config.yaml
n_kv_head: 2
norm: "layernorm"
positions: "rope"
init_std_down: 0.00339
optimizer: "muon_variant"
lr: 0.0118
beta1: 0.95
weight_decay: 0.015
lr_head: 0.0143
schedule: "cos"
final_lr_fraction: 0.0
doc_mask: true
z_loss: 1e-05
Each number is 128 + 24 x the weight over the matrix's rms, rounded and kept within 0 to 255. Layers, rows and columns count from 0. Numbers have three digits each.

# o: layer 10 attention output (transposed), 192x192, rms 0.272, rows 100-127,132-159,164-191, columns 96-191
# v: layer 10 attention value, 64x192, rms 0.192, rows 37-63, columns 96-191
# gate: layer 10 MLP gate, 448x192, rms 0.267, rows 0-8, columns 96-191
# up: layer 10 MLP up, 448x192, rms 0.291, rows 0-8, columns 96-191
# down: layer 10 MLP down (transposed), 448x192, rms 0.117, rows 0-8, columns 96-191
o100:124126121156119103115109124105127138143178105139098130114120174140133180150113109113129106115101094148124147114145134127104118145094142156114105142119101141151092117132127082153113092142102123166093141119087152133150107148103141141121143124096097134141130137106113115130174100125151157122
o132:106138099148138096085130151186095102136172167135121089134103108165123138119090120119099134133137125135128088143136106208126165156129106124141144139110178124101163122084134125125126128098151145102141146104109183142161115104138113121133119103134097167153095111104082109152134091132124125149
o164:110116148100176104138120139076164150136144131146140135116156129108146099123126135152151121142151137127124115111115137117128147134085131121119107103081131104107151068164130144125115130139132087114143119107113136131105164141145135130131119166135172084160105150181172131092067188139122156134
v37:116143125090115102103104109098136151108142097115116119120170104107122113130129163083090138123134110114130119105119129135134127151138130157112151127146141105138082121125132122095074155130110117112137107117078120150105147138134149141114139112106127184122131140123123156121127138143177118151
o101:134138123154132129126128126125121128154157133078126108101126126130080108117104136086139095095142109124165088127123122150140109132146124114108118079150156133110107110112149155110129136156127147144125122142116145166100115152165114167122124110103122147138119124142111127064125154146126119131
o133:141126106115136117144095117129123099119146084131144166095121115124147161152115121118135085105122102114087128109162172102096114124102113178159134134098119103105097158141114149159085131135120109124098094101098130129113138138144131128158123125130142134124120127131116167108127151105139117177
o165:096125137118124168146099114123121166112141111140075153127142153129153156122140104163118154119125119145142140149134132137157137145122115092096165174121143163123141110163147120141141124087096111109140116120132118161186121133088150139132153107118104117142131141097136126144150114133109126115
v38:116161121138176082134114111134123110153115156112134121151108116148126116123120136061150124153142094180105125151115129110127134114158177110140129105141100129190131160144083149123087133123179121146139081134103106148089115125131172129156085094112143130104138122153100128142140139128122097195
o102:132115127121127123159103166127108120153126143100134138152100139124131130154140130085129124171170153153164134138113135131145117185128115121170119120118141125100096149136136124164114109138157121115169112134171134111127116110143118095152149152107143133123164129159154137142150135166125112119
o134:114154125158102095146146140101110109165134141123108117148085111132122156119148154064147147231123154148148149109130129110136147134128118138150160096123095127138172164108059142160108138155176121134133116114079141150121137114116163132118116115109151138105114137162112117150113131153121090150
o166:091080126119126133092135132147158141112112112128158119136172166084118100136115125170146123115122162089150117098079146158108135148146169112094140106110110130126126107149173134120150107111099133111097178121152155119146127131127123134160106109133138093110155120094144116115132140108131196155
v39:151117176104136141109132130156116148111143130141104147095155108159139122132109145123124154120149134133130128152139139112123108144132096123137153125131188112148118118147148128133136126123152110141130121110122139122122116115162108082089104129106096143136119129135100117142142111092123130122
o103:107147129110148110113125167142129138124136107138146154142109117135090125098138086119107153106107140152159094099118136162120141134147133117083140135139120100131129180125124136161115115120140148144148168139142094119133129119128116132101111152094139113135137136139123118153126128147112146147
o135:150103129139130115077103127175179152123100137154123138138133122133111098110094079118109116127118141127104122113150129069130147155101113134127117155108153138119072109115176176102106154100157161140128151152134131082119141095154098107139149139113131143125118096119097089138088139122126115140
o167:101124126136098128129108117122071104122138123135146114123130146122139093143131126157173162132123136109077138128096143105115136105175106162154117135106087171132083103116128130154158096147077137137110122111129125099117153116132119150118099126162122098142133154097084129137158127102121110111
v40:142143100132153139129107126076124140157119148146079145127138140148149167094123147142132144145168152138120092108132151128105156153143153140119115134108119138102148106116139122114131131119168130099157157106112136142129157147115138115115117083111132139116142112115106114123136155131133113121
o104:117166075121178139123120127168146114125131101153098165161142102141105146130178156134133126140173096113126137120117163134115094121122100147125109115138160097101116162156102174118132118122101077165149101116118156109134166139095143107100130104113149137122087132136139104116137177145120138168
o136:128109125117149142117141137106156104135131140142130055104095098143153156107094140119122125132151171123076110157122084084120121143124134137152101152108123153087164103135144140110121111155160132145104113102148144119103161129127160126137094103140148208150141127112105117133155155101150083139
o168:111139146128130143134128104136069132163150140112101113117116152103122125141133124119141136121118146101114172131130109153131136103166134160128101116142139125117129143142113117076133116124114142081130117121126139112110117172124098134102170178135150145164104134140106150168124098166107126096
v41:127099133091090136106098122140141150141111136127093097131129143121132153120143109207126108074132101110153102133138138135143131103154166129125113127144115166122138111152131154137145124129128154133152132127113125120136098102122121122141124134124106103137108127134121170165123098076132133122
o105:116088145120122122130095125152149131082129130153166125101121137111115113080136161139119127115110119127119136147168135156102126129144093116097139154141160118154134130126105132174155119102142133088096190130137106104142131123112144199143103151129117123125118139137110133147163098160151107133
o137:141130142117129165085127095105144134159104093146139108121131118114145087130110116142161106089130129092107103165146150145159143118086137121167134152098107157187120111119137143138128079164098156117104119110144138127110163131162109127137117144125077139112091135184121128158161061102112119137
o169:117097128179161133129160106103114122138127139122095125120116105112115144137090145129155193151122116133126169147123147108114150138139136147115090114079114110092162110159123169050108130154131121108158113128121151149134117119125149123139222132114136131094160098129108138138113126165111137161
v42:140131098128154094127122175140156112103167132148101117142138110075154158135142121130173136157153087102175125142145113122105119122143128161162148102103091116128125129111143134098143115149153150145112099094110115166105121110130106132097110128079131151123118173100083142161112092106116103144
o106:137105175142096139130124132129140107112129128090116166143132152103111136172128109114157119126113118091135143195152109124124085134168087134156145109114150110147117156107158112114077104106134139149135149129133119140102099141180144153139136119124139119136093088122092149085104120134137088153
o138:122073108114111126132124161159145092125154106108064086135105160153121158090148148130140114101146145136174168147073120128106149141134149161123125101135114103084099123068128116134131111149114154140103133140106159127153139123147131114155104163101112167109106109116110111157154146171125121110
o170:103136110187106094144147099097115124167137109137131085109149134102091147125148151111118139123149134092140119103163152111120150120105161112136065136140138125119144156126130124135137140088133143120126132097141143146114093104097154079152120127164178079118124136160135108109103116133130157135
v43:132148116137117132166140123066146111096128100142170139111114108135166133109140148066122131108132116125109165117128132115106125112123108085090119121186151127169160131163082144113149122112093152120125129125137132097135087136133150124138102132143140124115114100159107097155106192091161137123
o107:137123139107112129147158133117145118115175125152170151131130124119147137128148111134133142120140148129148098093133102114140122128116144137099134151125110126086160154119116108119135138143071096141094110158159124120165097135115102104109107133151111098144137127114127119126161190134120108144
o139:103124104092127106124088120054143106133082114112153117126168137164181137065177117067145133147126142096114156126139105127056132160145074138114117123142146145124120129121111132105133119102121158178124095146163154121125095115124113128139137092118138140090129112114124141163087206102133172132
o171:114104124124142123102153128125139110106137128099125117138146106135090128164083149161153152151139113161116103139124124129158136111134153121151119134071165161146166111139115143152148146088114096086160153071110110127134144156108134135128129149174128149147145135140103173137140131185122088137
v44:122136110102126130126147113143098153155109146118138103132122146100129135102149098142106111121171086116092133146127171180150101121110118140131111153129134123189134090165109132120089135146107084117098145131117121105115171147137108138107197114154136134114121135139105119138118113124114120123
o108:115120129166116127194107132120116118149123106106100078109145143147141123163097089113132136134099113097134126129161126131167118162126113093128094169100154116141165144141154151147131112106106131163119144098125125145107127111175155109135160109137155113151109067133160124131139146133126145111
o140:156148088115112201087163151154132161121078114133108121132087134122120128106111117118074131134155080132119131128126114130144159140103138075077105148155083120149142154153102129122108084125067131135127109163128148158133188138118125148101170118121096187134082103123126132197125136102122118166
o172:119120168110154124136087137101150092093116149123132147152155122138112136136143106089120133105108125151126121149126136092128126094154102132116163143108134103119110104136094085134146126128133112150139121098145114123112104137124133141138150096141113113135169098152097111109120126107161155157
v45:108133103117139153105146142123115115125135098114104150152117087124153117133131108107135123129160147097138126137158138125148133145111113139109141145120121124084136157131121131115097158153128132135149104159134151132133118154169114113146119107133106121121156140124152099104155099168115122121
o109:115131146141145114119111108121150110132109167132151127133103134111113116156117131119097151142089158147082137108137153159134114109120115152116141179129103138094159139121139098122152163136128118121109114137132122142141089172071131166151136171134116118091120109181167148156138155180127113102
o141:131098103130131124128158153124149082094157098140100144168129160122108167155145135173134103149153171142146118155072108128120118125120130132130114109131151125083083120109136156149131147152163164128131146112110115105107169142154126124137141187135147082105100138160120102101126092141120085126
o173:142137099120147157136120090123102130117114136099118135134159118136133144101152126125126140110148094148148123144165162149153091157150124157128153098130137168171161118185127138147111176096129092140131104111108080105133129118113170140110141121107131133120121154069107130112131137129130145115
v46:137133143118198092119128127086123146162128117159161111141114120139078109101114097106105142102145135121126163142123176135119136151143127143138113150126128107097130138130117160149136112085116130136116143122150138154133115136143139141140121114092135132128143132127174120141154122162109140126
o110:141167092104156159083124123154123156145098154137135136094134103138161121117152102138162124146169138174151141134124125139137089138092127158147136127131143115099091148152125085125110100128136115106101146114141139165127166125113127121151123096136103115124134135131092136170173129131140138154
o142:107143113141149121123149141121110118155090112163105136114082120146136136133196164098133103067118161119115136104143175153149084152128166159091070122158129150128082139165110137136103137109103128149071119125135115112100142158109136136100069123087147149103129092117124105151157158097129114145
o174:150110117126138111130117099121158116152155177145187119119157143123097115119134108079100128133131089145114109133119119093076147110137126104155143116119174166109134121120146131127153129127136123116135138131121087152105142107147140123142131138131117058166133121102153126108103124119149124148
v47:116103121127128140159087133149089113124118143149147139113122157104117131126138127114105141135122137127113133156138117119125123123110109153138168130140117099142097148095112132095079137157128155171138132147115133100157132120126107145121106123147147154113133132152128127160123130154100132142
o111:135122103133149064102158141114081146121147132147098140131137144168133101169112170119122133102161139126097152101124132122137144135132138122152099092136107116191126139166143117103137124144109135142104094147142120105092118135138121176131145150127103135147092113148127137130111123141115154114
o143:140119113119133150143109144177090106119088108112173145112116182145114140146117127114134090129150141122137121165131090095124156090133110126147099116123074112104156085146139127128098148133130114127145106114126151100145136096112115115113154125157124124131149098136133106102112132107121113157
o175:142110185125170087128190086098162161123140139157095102145107105127119085091104104176126130163098101170109099103104121145145099109125147112111169121093150125107137140111138138135109160117160133142151106091101111150129124121160134093151160132131101128116115153133141171112147146156134158102
v48:141152143112165159106139114130107138099139148093135127146107149109118110108158136130135134081098134138151112157135092139163115107166140140134153129140115155100132110143136123106127111127169142137131126105135135127115107110168106124087107150153085096152095090118144156095120091157135132084
o112:125147116123134109138175117172110134134157111120139152147082121138092138128141160121119124144114126124190114140088104193145124091171082122122120114119121129160152086178098160148133151117107122141158136112100138167120133097134139167113112103142123116130146118149144105123167098105109131096
o144:128103121149150080164110158117118149115158143079097131106156132128151087085112137119129114100119122125168153128156111115142116158155137106156131108142134115156153091116128141110176110094142132179112146130120162074133121134136145135110092187131099086162165168116125135110106131117149127078
o176:123122081136092142171128108114134135130112144176159117115139186132111095148109114148144139143122163084172126125168157076105130094120138128095124166101135155118116142098151150150143121122147120136118116132120131139077129115102118092103112127131132108069121070097137131144123147148133132110
v49:151131146177120103102120121160115110116089130133070152123129121163110140144154117112113122158086136132138089123144105117101133108113127149165147115137119133120121112146116129100125140155151116102154119145141155153144118118116086153131151101116148138134139131117137087145141147155135153080
o113:160160118124118162140115131149111114116161112128148094094108125143155148149137143146109097137126122143112143125143151138145100121130143112141141093173096150117144177109120102148110153117097127087125140155150131139136113193128140076128088142141145129121120138134173112084161144164086145121
o145:137106149148136072120106135121122088108106108104124151135126116150127123160110121131126142163144165096116143146113116132138100112124170134155120121093113111127137166146125094084098126153117127082153120145130107143152159147118137156166160157109120117148122140148119151108126100161145133115
o177:101115155107125165107136129146120157157134146133099126132124111132116131112094140161166152146126116106148102124093119086116180169179088137123121173132123114147114102114136143118154141110139157183090106105099131123085112108116100152113129162136145124097101150149149132196127143102114096136
v50:162094127127118116128154137140159109095141146121129149111113153119120138133169137101149139132124096076087133113178157120141111152117127112140137100144090126136135115077138113094103109113140135121156159116133159091126150169127124136116125156161126123152145120146128128113132124171116126118
o114:141154148103123142154117116113149104111157127150091119137115132152130117095138136138126144111145120127106116116156111086115113156097101090140113116144126117137142168113127106177101129126147127127161132134127121083132132168149166116119136098148134096131171104109152133078102093118124130136
o146:141090172119098120177122136148119099120117124107104156130102104115129152127128134162164143152111118112119148131140164124119118150134110118150106159097115128136174154135069172116145128143169094101148109094115113106126150128158123141080141132141130129108134143125119144163085128116110099153
o178:119118093112148127094157116131125191150121130130144125096127143119164121143138124107149144112116133148096141122153130155158154126137170128135113152112115099128120120087149096098118109110095148143102097108100092089120152152107122164148156191111143114149102123113160143175141176169164161138
v51:133146137114110136107107130078127137121130133129120131112147118143150170132123151134100132109119088157069123100153133130124134118113134134134121106139135116162121137106123123155139134143107153107141152129119142107126179123144132119141118123143075120122073142106094125132151135161147100103
o115:116150168122139112161137129114135131122135148120118104124119126129146136092141150139118146142131074135107130137130132147109140158133142100147131123104110124143119113116087130145128136159100120114141141112097085136115160132115106160122118109146077096125142148137168150100158130097095134121
o147:109145140138159091153143148085105147112121126137140125100121157131160164119101129134105112151160081125071114113158134108118085146145152138107107152102124161135141140137096128134117144157164121122135160144166111088131138128105095121106116118149122128127121118126111110096135092152115113127
o179:118147131106091102148104123148129131120149115120121115123104115146114108158119123155111128119130134073082144121139127162160109088140099149143123133121132160132153140106156114162144093077112121129145115123106169153165143161152148143176138108119159136153136139098127125141136115096089106147
v52:114117196123128132106126142123160125121143119126117118138136158145133166140152112103132127114119131103131197149104143126173123081119137155077128144098153112149156179092088153125140114137128095109082148118120126170130136149147100133100120106116102119120099130147094086160119124109132139100
o116:107114120147157157110138121103139133117137147129124114152135138154129125095121130109119123157120108083138140150130095138092130122108138144117131134102143137137114143151123101161148159183164137084099154159132099135108118136107129148122113122076168153130093155119133124111120121141125106133
o148:131109174083078126131120121136156131106120159126154108125100120110132119064153132139150117149130118150126170134100139097125154112153100128145166138126132165153114154126071103115166133132147133089076184146093129119136153125116116148102137153141150136108151123123115128165127158120115100128
o180:155128085134137094115116115137090139121097130119144140138150113155162130142101128138091106117172151159140077135131096125113127116113135105133161136137155133090160093118168116114104138088117085186146099130146128117163127140132116125151104170117058147157107102159143115163096118118117113146
v53:148157111117133093107135156153121116074105125138080137170114134098107108128136140156165107133109118131094154151119143128109104135117159111117147109136123097078118134144141128128154108130131111108142113099130085114138111168129104141138139107145120111115101111139134115099130102137088099144
o117:139161108093131145159173132131105090105135124143137150138137132094129111119138135144143119150164100105124105127127122136137143120126176156126130131184142115129138164121117096115135087129151096091148116117090122038142135132122129121105136108140141141148128124117088151133119103077138143113
o149:127143160092081135162136101133098142110132120130077107144144146121138153134130147146147130116119132130092182103140136151129135084109084117130169164119157132109129137116144135144124113145072131123122148126112110095103143157116105145137136143147147127132154121110149115087155101131125126114
o181:117126091129147114141138154134137120140102162141170092126125157122086109108117134103121180142130131117084139154119133138096130126139152108108138116091157123156126086126104145119138150112155119137162131158154143152115166083144153119145145084122135111111152140113089112140137149125127167139
v54:118114118120137175146115136144151135081123157119124109172128146142134124122110114096150098145149108133153136107152143178114113095128131165120096117138096144142113093141138127111127148079138126117117128136119104141145130099135122182100123130146079152123123123142133139093136127120091135133
o118:110103144091100128123131152148140135108099152105074129130127157112138138137117120138125127128138125127110128114110102138116137144108114097101145157125125140121075138138107120115115110190113118112112116157153121169136125135123103133140148158153116106122161122136118111106155126119108161090
o150:166135135119107161125140118143128140091095117134151094137131147124123170092147159145081118132159133136160139077097116159141149082154189184120100141167148154152129134148133114164127134100112141161128093092115138192125125123129143118122127128114164129094104117167075147100138106131093098152
o182:134105144121085104153152147144156143171141152136155115103110149144123103135130132144191101187125106116162110168104099110111130110129111123150154111117146101125143092095119150154150095128153154095140147153111089117136129124113109116111136125158104134137118143080169081117154143146153135144
v55:125140109105069101123138121105117098139139125108112156093147146147103126135141128135147088146119128156094125116094152112153140129160125162134158153152127107114141117122094117114115156145126060145141105157134174125180154129152150154160102120145166151171097131158106119134138089097159125126
o119:145116112144148108122141131124138144120178118127129116110122134102157126156131146148155143134173157104136118177152120148125156118153135116125117147121116096107141109123118136138111137120143117150126107141144112076147117145156144108160124132132106117120135134134119137101129123138114140124
o151:177102123147143098131085101185100125152161133097126142119143131144108117205103096139174099199116137158079100132099176138152144155169119150191134113056073133123123098101093126081089166152153148121109076128124165106139153165123119148068117128124084122101127152157159126148121119148177171098
o183:106121110120166152118086124120132142121089123088135134166094129154125165101121108098090142130146111170135166144097152105132100143137115125141173118117153162139111127163118107114131074112085140121145164124146136104113118114083102150148154133164127123177154132127103128107169128099091144172
v56:150139107118133174141152135100123161148109128168142110143115102144104111131130160114096119072104148108160106158146122147140123147118131182147124130170134143113116133121134153134079112102090104104163125163132098158100144128129114116160153124128126126143123130145148152124150087126154116118
o120:155139155144155165141099138108106131155146109142145137139145124109145080159123092114108130091085143127140114167129114117122123124127129139143103127126127150146140145143145153173122111128114134101186107135141112146107095110133113107127103100138130134124106144156170184101136091121138147111
o152:125129128183130151084141149121128107141122128129116087141168125091070116170140103114132125096143150113150091115109094178143107105089148112151091100181113174128107118091132151132121124121083136136163132065123108208108120100126164112109118130125127127173112149135144170136136080119158127099
o184:127161126137115070134161104162148116095124145115163155155126144147149145104099099129139128145160108168143146106151164177124146097126111125129142109118126092097164107125116140107118123111133124162124116127100091163196171138125123132156104126117122103093152105133115135141095146152111095157
v57:133165103131128108097106126103140113121119122137134132135149110117112121145111128099117169155148121143126154103131141130116110154114131154119144127138111125103162095084147124157118132109130093110135138169113103118148110153142121141114145112123106109101182151132128147126152148091143161136
o121:128125139097120115105119140150155141105153104115151126101118151153142128164101150117163142130121148100125087106107106167130149103107117125110159106114140153113130125097149099140141061145110132093154100111125101125115147136105115118131144112108156116148125130113130137084168127111162173136
o153:176144099137112087122140130132151136151101106124108092134140153138128131132111157160127107182144087131127168132142106145095126108113121166096128120118132125145116142135127091118104179135136110114120136124137117160155148142129132123130096164142124124149160123122124123096103171102107192091
o185:136109137107108133116126102126116130123150100168151132131161113107100126076158073139056116090183107131162138103106117097132153147144135093131105086134150146104134170123104154087144120141069127124129147152122115169114132150129132189120134145123159126135124136138118132142120109180109136141
v58:136124104155118106157087117163107114100126134168090118098150109134091119150115148117108124139131145111122118121108120143140112164131136130132095129112140159160125092161136129121127102132129112151141110136108127141117094145120166150145107149164125099118086170120115135105108146115117111120
o122:144145118127140122156127105148121137134111132163113117080137149127122121143113085148138098146167111158140138108108089115111095115140120117141096112112123129125164108114154126123155134119122099141134113130110102107132130148139130144147135124125121165162112122143120129127137162112115138159
o154:142153064128156163091120127122141151134136079100132175152174111114113142157097137114139151162166091099090107120144112154134115143100182142122109138106091139145130100144129101102135093119139131141078140136131134137111155075127173117101166125152113125099131101145106145126139122095157145112
o186:138123119142106120116144160152104072144089123084146100151147156073120087121145136116138148139150152127136112145079160133103184159113120159135087173155152129112069169150121156114133116116123150122154097171170131169195178142141129151088117102134140085148112185093082134163049073137154153143
v59:145157087141135141119122143134099128146155138140082136114096111164121125165148116112153122082145102110134111125123131133113128116122124123105111169111156132141156102111128116153123125116098138147119137151108122139146131119101110125132103131142136139118104095136105139103110127124135151136
o123:148133113107096134146127147143140117147108134171126117128124116124165120117157122131143144100136112157184110129136155119116113111112132126113118110119133120084105127112146150121128101157117111114130111156076116093116151116120132127153112126122132163145129125154126145175126099137147142149
o155:123112104130121121149115121147097156144149122138129112082171119157078141131146109153129156088163113144149141124134148112107133139148129145154123165119166152132123082119161136117144084146113156143124136161134104164134109123140150117147101064122145129142104146136084148170122121143142117142
o187:119103132106150116094112111091131125070073108104113083143122130132136149091107109122098098160131159126077108105174111120158127115131128149105167119101146131167156201139108115149122121095114082139140128108149161097106134145105153175110186163149141102098153119138136144086171134134105105077
v60:130109135180123155149098147133079118134097148101159164120178132102181149138150166124118075125106152150105097103156162107133126102158113131150120140112134142091106097114144139131133127120115106165153125093078101104123107108151098132124139195150153104119143164096123138116128084132145123114
o124:112130135081136129165152117107131160144131132126130145107152125096168145167130139127138116119113107131092114114117131128169088108114160132153126130145128141154160092134165129142100116116127110111158152125100074141095108098123098111106083152119112105125127132123131116093139128138146120143
o156:144145131147160175132094095132090135106106121094122166126152161098109105140156165145154065074070138105133169130143119112099129121155121159151085147147114125101079083147158155121117137113077178132142133112095108140134104103130109134152143138158110076092118162135137114105092112183159082121
o188:121099148126115127094120163094162139142147086144132111116123086157130144103141126101136122157154112086100091104131106141132130155131131120089109134133165155136122141132125122129082155127129135118120106079142148126140122153133165149123134106137132136153138114133092100127142158126087164147
v61:121135135142126096125131134200121116128106104118136167147143097122143126128123111136146112107116120151141136141143173091133136134126183151134144151120143153133071117094124125112113123081114122123112140136122117138107110121112179105156143145127142132131095114149111119131120143135091070111
o125:106149121171092152148115120131128175117112099103144093158107140142123116161106126168156160105140144153168110095153137123116114146097130118142152130109145139120124111103135133161162144128121131110109143136078085126155109091109135120119123132142130088139139134135112105127175108161110088132
o157:155110112158107125167086160161129125120096120124159120156155117118132112191111119124148153113137167162151119102158129070116121166106133123156144126106087113102122145109123138132133102113123127124071161135110129126125086091090119149132182118168129125116140139132110124136174104145141120132
o189:152157161119143152112117113146111082129180161118140132065109057137129128086140153079104134094092094095082122135123141160124121130140132112103114127172132117139166149133151124092127115117131142107189125112134116166123129147138116102137136129106172164154122128148150143132080120083149177088
v62:047137151150099156086155140126129118136149134163111078104109127125106131127113130138138112125162087116154127174134119132135142127128120104092129104119117114171191114133145095087148133090157090119141141140120103142141168119147061170144150108132152108142110136107096142123136163134135112101
o126:136167102150115121101130155107148162142154128145134096127137146140146090136105146123101132088111139107175099127122114138109099101107123144142145135113082147135158156101177139140144107094136109169140163148143088153166113110134161102099088087166144134103143171115139138150129123124143143129
o158:124134173114133105107172129127156132152105152152120106102132096131157161124079163145160149152161078126182159132139116145138167140092114109115126076122127114113117132091132090086111105142163156088139165157079112179128138122143113144110133122139142158118159104087119122119126150105143132162
o190:119099115128130144151086154090099115120134105112099141167117145158105147096177099113146143146170140126151134136123114155125099123159103172116112167182145157084113089157151112147099119135113130122100105085123147080118074112083128110135121106144119158114096145164128098152131098104081147113
v63:149148110139151167142123122137167116164149117130119131165124083134155085113149154125141099071114189104100096122120150082135113088124147093127108110129117110121123134114149105145138132121150160141155143116104126124139111128152076128157144147124125151147163129126169157128145130122145091117
o127:119152159106149158108147124123169159112105087146109109146102121108122127148158139160144090130079117096103167113151132129119147097149125085107139105167092125151154104125140099128124151101102135143155114119142129113126098119118123106110127088134144118128102146117154148162106099098139150182
o159:181126092125130160124118087132159139172135114133122107100139124109122137090139142183136123074152179136116134089136122136145139060140155137126050140158141090131153120136133144129113126133160111152147162086123133133099146136116140135125108166148169092136136151105130164116150106169159100140
o191:091144168118135124124127163135107121135133112083146156129119164168113128165114107092127160146097113182136097147077129158110129180130140160134161100059112161127100159149101146183186100098147107120117156162083093037166117106106136115131107112130090156105136137138163141084123179112120129126
gate0:118152097107153114156141125139131083130114108117121165074125125078122133143103109142134127142168099114120111066134092085157144092138169137113131145154140107114145144119149141093104131124125122168139183123146189152136124138181120138122147120091156169122122157151115086128117143132138100107
up0:140160124163144110106084126126143094138118145149118121125109109112118103107132113161151137134135096065119097131170112129160131140137098139138140080117130159166111098140090130121124099150134099120109135168127147122167141111132150125128146116103099191136097103176112107161139133166108167158
down0:100125124124124120182114102117145111130077133144097137127144159150148168155133161109155140149175170119099072122140137139123100159107143142135122130155134118123115151086098138144111147118139198156140133130098156164133113132105116117110139110099103103139101125088156138120131135173125142100
gate1:196109100174104142134139095116169080092153111134119110124175141114170113126154152120136183157132117129101121136115124167104146106094115117162145121102129143154126105162157128138100148135130144105151042141175129137142125135113159127114118143136136149129161096108117102183114107137116139085
up1:122104128128106085173125133110112108141153151148160118111110173126165106144153145119142114131114148156141084180127111178118158140114129116098103148127121171143120096184169154182136140133132141106120134125098118147081188109147077144185138134132124145135093128142113167123153131121121173144
down1:125117070167135127094141134144116110149134155121142117113104162131152122125134134119108103140119079124217156146170146114116096131113143120110132114133162127151128086150089126141116109098138133159147167174160103142135167173138149126107103130117111140112148101102184103106127133132144111124
gate2:122130159156098158098106113125128093142130133124133136142104143092112086168127135126127134148106131149113129145125103132173113158132139113064134110094128136163155110109113112133114175096175129137109102114155114127104123143124135138151139131084101154172140115111145054099147132141129113122
up2:114091117120132136161127147104121114106128136133162121134118138106121112131109119139127098188129128143140166122140108115180134125097134164119117188108104078146116144100201069120149141114128143102111097143125143144106078124167161131099114151092145148125152113099139138126106152123097134118
down2:101111119118136144106098133113116108096099140113125149160102101086142107148133150149111108134141114106129121069130145117154138112140154142085107158138102084124181177101112124139166127163104107150166161120143124111119099103127165149098143142067157105150093124070112146138130131130087111161
gate3:129109151109100145158124134141142097111093112062123142163128075131136141084139098152154154100110112110124189102143147157132118134086123138165113131132122194130086135129154115122121104127137135137101121108153126125131091104147107164128142108158093113139158141125144156171132149095140145123
up3:125130161153104128129151111096136097150124159117166138095136100123129158145095112109152161115116158134120120181133140138103128115093135152174151116162089112131132139139140147102093136115134191110139157118144174160129149126116107143156144140137125143135144121130135128147142186137139103148
down3:142115160143148141089114092107089114106107132124154117096163140129131127110065109144132113123126136130163123163110115102133124116131107126096147104165123092134106147156145136089130146106130101113112126066105119146123122102158157157104124121110117133120124105134172134176084130179181138071
gate4:152133096124115126149114116165143126138114160154149142136151112115098144113165125100128129138106129105110099135178114175110114131122108129112145173145148125145147135130092146149106131128129114098101112152107088067129134121154080060140137128112134092126158126143147142128097150133135095085
up4:067127096179128107138121124165178150127122127104158096119114108115116087121139138148159157127121120122127172117120107141149084151149139152135154130112166110157131124133165143112121116173141152174115149043138107147110123096099172131140163127127114139193093177124127113126096112139131074134
down4:109136156121101149136174143158142138097119130096124127084166142136077130081140155080095154106154114132102164122123060122113174149142110151114144114122099107100171154129099094133132170146111131149096123101106120123146175086135105140137146188160091151143120146108072124108128137108128109137
gate5:147131139103153129144108147114112152124108130177134113168158107131120150092141157135138133130155107105092144123125155151182151129111100143104122122074133125148083132103147133140129088131153160096128163105108136106121120108133080125120125163168131136117141126137133153131118142187131138145
up5:112115131103157074112151124103130103141177125129145114126092121117155147116096099128100153125123132103120168117151115132105170115089120147152138152126103137162161130122145156175066135107157116063113130135070157130114127074117093170154127116142121141166130143117131097143168161122138152134
down5:098123122163109073113160095151156174136107097109140117153109088143137164090182114147121094114151118149166102116118148095136122055128126146136090094087161080117154113105078116113125146118137141082108101140090152118135149124115119166187140143156113132111104145100119131170116131114128156136
gate6:142133116131143134179154116160163139138109157111132149144146133166127119126092153105157120129132115143075111163114114097128134115083107114108130146133161149152122154125088113125146097119124117070102122114125128140101106164115139082104172104137119104170108152109128142129128112121091147123
up6:137141156101162133127133135132133079122131121086107145091144148159092151123165092108088057144107152178103086157124145069133151133112082125133137161133146144118109077076133086123124119124129138084114115148093155117139048108147102088131127151111165158098093155079119058120127134116132143138
down6:195089091131105109132118132085117160162135121148121108083157121097106134161102114064123123147109155071126142137130114125111109127076125173128079182092108099144139104144157099117082134176181140130134135119107127135125144128103136177165124131123122104120173136126117134101117170146083134110
gate7:108110158104111114107144138137154092136121111109139146130171123113122127119154101138129172067128099143098146135104101166090147114151127141128152144125091189137143124113131094108125116140155111120116112126158136129126148160105113115129079174174158102094146134163152106150143127096127083112
up7:115119111142144112110130130117113142101156112105151126148115118166097118125154113112164171147138150137101136162139143174146118106109143079150118118156150125142169133098191148163125115115103136144102116107106133155094134123110129130142082170157118097086174135125137132101089104117137157122
down7:101102165125149105096110184147122128138145111174196093120151147114107161146116138116140149121175148110149108106132140115089175156112164122077098066138102132112145157193116160155160080113111132146146158129056145064124101137104084165129112127118124143117100172162140109154140085118111138101
gate8:113143110114146138110123181157164121121141078091101135136122103152122122167144170107098132120156117138103128143172125138139130136120099161122144076159145130122145186143146143122157143162108152113108196099122099118114137112128138219074103151152114100136150130153141136130184121098118110134
up8:122127132167123125150117119129128168133089170122129129123127102111105157202146079134137126135121147129115175125102151100130147162133101129149176083162113134108190179117121125164119110141100119111086134090110119102170085126112124139139101130107164144097113109113128126134156143138133100108
down8:131127165145138136120169159167118174083118124120136112104136149165139139132108135139142119133113103108159123144055113083155146169113183143152115110121144133145148084151156137109097146125106126139099125183073094162117162101111124130125119111101116139140130129091104149108114135129125083128